Part of a small language model's weights.
Size: 14 layers, width 128, 2 heads of 64, vocabulary 1024, 3.05M parameters.
Training: a variant of SOAP for these matrices, 1905 steps.
Each number is 128 + 24 x the weight over its row's rms, rounded and kept within 0 to 255. Layers, rows and columns count from 0. Numbers have three digits each. The size before them is the row's rms in percent of the matrix's.

# v: layer 11 attention value, 128x128, rms 0.392, rows 84-94, columns 0-127
# o: layer 11 attention output (transposed), 128x128, rms 0.233, rows 84-93, columns 0-127
v84 123:113137146149163130140140122111104131113111119135125168119159153108106128082138133126140128140135168094121130131150102157118116136148170144152135128107115135120152132088117133132121099109156142115094141161114107133135149155141130187121101091142189119100135172178116131051150103124111112106104127064118152174125125130143123122163152127139120134166143171115178108126117125166150165090107
o84 121:120097124134120128139140149145191136170135107115088145119133120112094121158133160135178131188122155112123140090136135073119124118148134090094151124176138116176100107105154127102110162162093137139174132134119114162140109099135147133126133136092130114146116157123077124103121087105095121100095102135124202121128150113137152136129105133129131143111109080124150142144118146158161122140114
v85 129:139145104109142120124122131129115096124137133122066165105135133118124085087113114140146109121129086118097115160089119118112083131117168141122133102117123134142113165129123091116135122142120137144133170100176089055133110147077116087124116152116146147063118100130115122132123159126150142145131088121116098170163121079093163105164125126162116135141123105130140124160126178153118116120120
o85 127:107125121116118107145092108131103079107127130142122138124103149117098149113117168161122161171092118148099144126152123182113172148111110100113116128159132128089150122117163133139114140123181149156112120108115124173109122147122147116108119050163115078119096132123131144132103151155126096112096127155130167157110126119143133156134117165090123144101126119094099101087153096183125111117134
v86 135:114141156113083080121139127141123154079132137103101113136141109112115106146149091116130149144107159133056160153127081108145089105153139154098160125143136169160090101119145130126114126128184102175137133132151111116137125146125135128128125132118129136179138118150141128106133131174174158100111141086162100118127121152110124138177116139121079087132120094123124116073119109100130111118114
o86 136:109123117171142132129203097152131150126130115154140108147127173127083129140164132169119100149172140120126094152161141135153134140105123096139090128123127159119134127151120076085175145076093137124126111145130134133161109101096141083126118077135142119139100121115135115087148127094073086123134096166154169123136087133118130120144135142157137112132153135117097132113108123118118149147158
v87 121:138138113139136111128117143142133142149148146143124108131111140143148116117155113142158119129087126097101168120123162095100076114137125088201094135179106162146131109166088100114119142073132120147103107153097099154135104168127148093150133108130103073128156086139118145150118110108087105130123127121146108103136113150167130122132097151141117083117071120132107157132130155122145147084127
o87 120:091125149101118155162125099139161092110137102132125132110146132131104062125156130109134114116131105171145145161141133129143161149092079149111141114099124136140088135131133130184170113121113127149110134148151182134113155106122128120096122196155109132121096150121171074120150096129116138128193145113118165121122132102147148139129135135099092137121168134110135155134146135137169173114109
v88 116:093120159145147093126148124169122064123138148099124129123124115079191142123150130119114067103157180118088120167146122089142129172132122130094176087116138101136125114111117119116110121094172127132143097147120126128126143071126160150138093116074120105127137115158136147123134135154131117136136136121160126092150176096119103138095133096104132137130099146124121131157093134143131119158134
o88 119:121149059156130146170134113097141180174127103152132134162139151141118096126140108124120094138105137122134148114106132114120117124162166135110136098176149174094155104127113131088084100122094130104157115104150098130180149114149123124111095132152130120121124136065096092151153152164148127172170123125110109159095111152103108126107114117120147142108172125131128124132119140164107125133151
v89 124:103106092133117104138146124093169144098127157127119117101125132121110151167122089127119109163124118088107094077111136112130113143119171142115108138134106073121149202135117129174122142129153115160115134148147085139174143090105147131139119119145127170133087127116157107161065156124090120117070089128166125136127125113173145100119149115126131142150123134166155110148129129127133118140127
o89 130:114116100093103146103109166154168154123097117162146114108176095155102120104103129078120166127127163141125135159147113168132102132162119099117120123170102139127128115143180123115117162185110147099094101176093159111150153121120143097124153125130119103104096118157145162124087127178158102168146107096150173133124123129129106156116147151147139123110110136153121119124142109113103138112118
v90 127:110129123099128079152125136139124121158133173169135122146142125118117147121066112140092126115139105099164118103082138101132148145138169107115109101149121153101092101141095126142127146153128112159130145086121132111191135143133086119121130139182111093109152101133080113137171128158120145148101112133124127086116153107113145143115152129094095133079099124117154098116153088112162110103093
o90 125:152125127143158127082097106136187121142100131124128128156135114159144142069136093128156101159140142124109111093139124137094143150146088150126140158097101143143134115104128151157125106090141128154095132123095159084079088114123148123093127103100115136123146122121154139148092159106108120145097134140084139105134100166103080167095146140124114116127139105157110167162140124140086157087127
v91 133:151110182122141112141107151122142084163138125111086138113110146155075161113144149142146157119180169126140160119096135137175104146127109082102111133141122115154098134082122166124126101154116131155128150103100165128169132111121109105162150080150123083111132125149123099118116161148130099098118151117167118102095077137150148145117131108108125144170137102150122126088142124112140155107145
o91 129:170123083101100120094130100168161138094118165137123125110116154156143153093154120110105118145140124112129132162150124153141160127110098172100152133119169143183182092139118107118119109131135127137123128119127132132140099144137123129105134113136136121144130151143094132163136078104129116126115108086104143138141103176117129136152138115176165167196129090069145125178125098136139115128108
v92 132:110133098113122137160122117128144142109091104120117137108107150119126118142125139126092089140143168133151157073145154157119102148135135127104124107097118155132112152137112075148140135115151066160148135117135114102067141133103120132114103150173132039136099152147128160145152127129142133144113163149159126073145188153128127183110102144112126111156145147132127128140120154143147137152144
o92 131:133116167138138114154119104110122132169159126115086113094119086107160123110114137168130074150093124141136125140142151119118126142137138091171179112101105115103142150124101139148110148110091116101145107122140168104194124127129172098107082107125091125117159153141131139130145106135122153174138119117115151144101124165155120127121169096162130142149131137156104146117150091149123149055120
v93 135:107127092079103143091140102163143069124075125122123127104102149129133131103152112159135153068127124091148131112140151147144091124129085130124164163148118123126145131134104152140105148121126133119177132073119135142120165131105130140121121084092136121080105101142144173113087161151146133139095133130118087148123140141132153101126121100132128101109113166130121085128166107125117067135117
o93 136:103123155090087145152121117134112182127148125140161081108099131108138158088097147136126102132125111137101069143119102153129166134130116158119098101119139110123153105074122136102150157129129109093154119163097141116106113120126091140124126122089121124143140151114101158200187168153153143129165148121169149131073132117138126139135148089101128133105113126111118125100098149132132147153120
v94 120:120147129121133116099092116128108096124134181120116166101100124154143083144118110135087142129116122140129118150154114130125123188129129115133117149149164134134175140132119113110122087104142099143145136108111132145129068140155153125155140109122119087140138112134111152131029129088124116119127145165107124152132131105131084111113112079117150169154178119113131135158091119123158177099131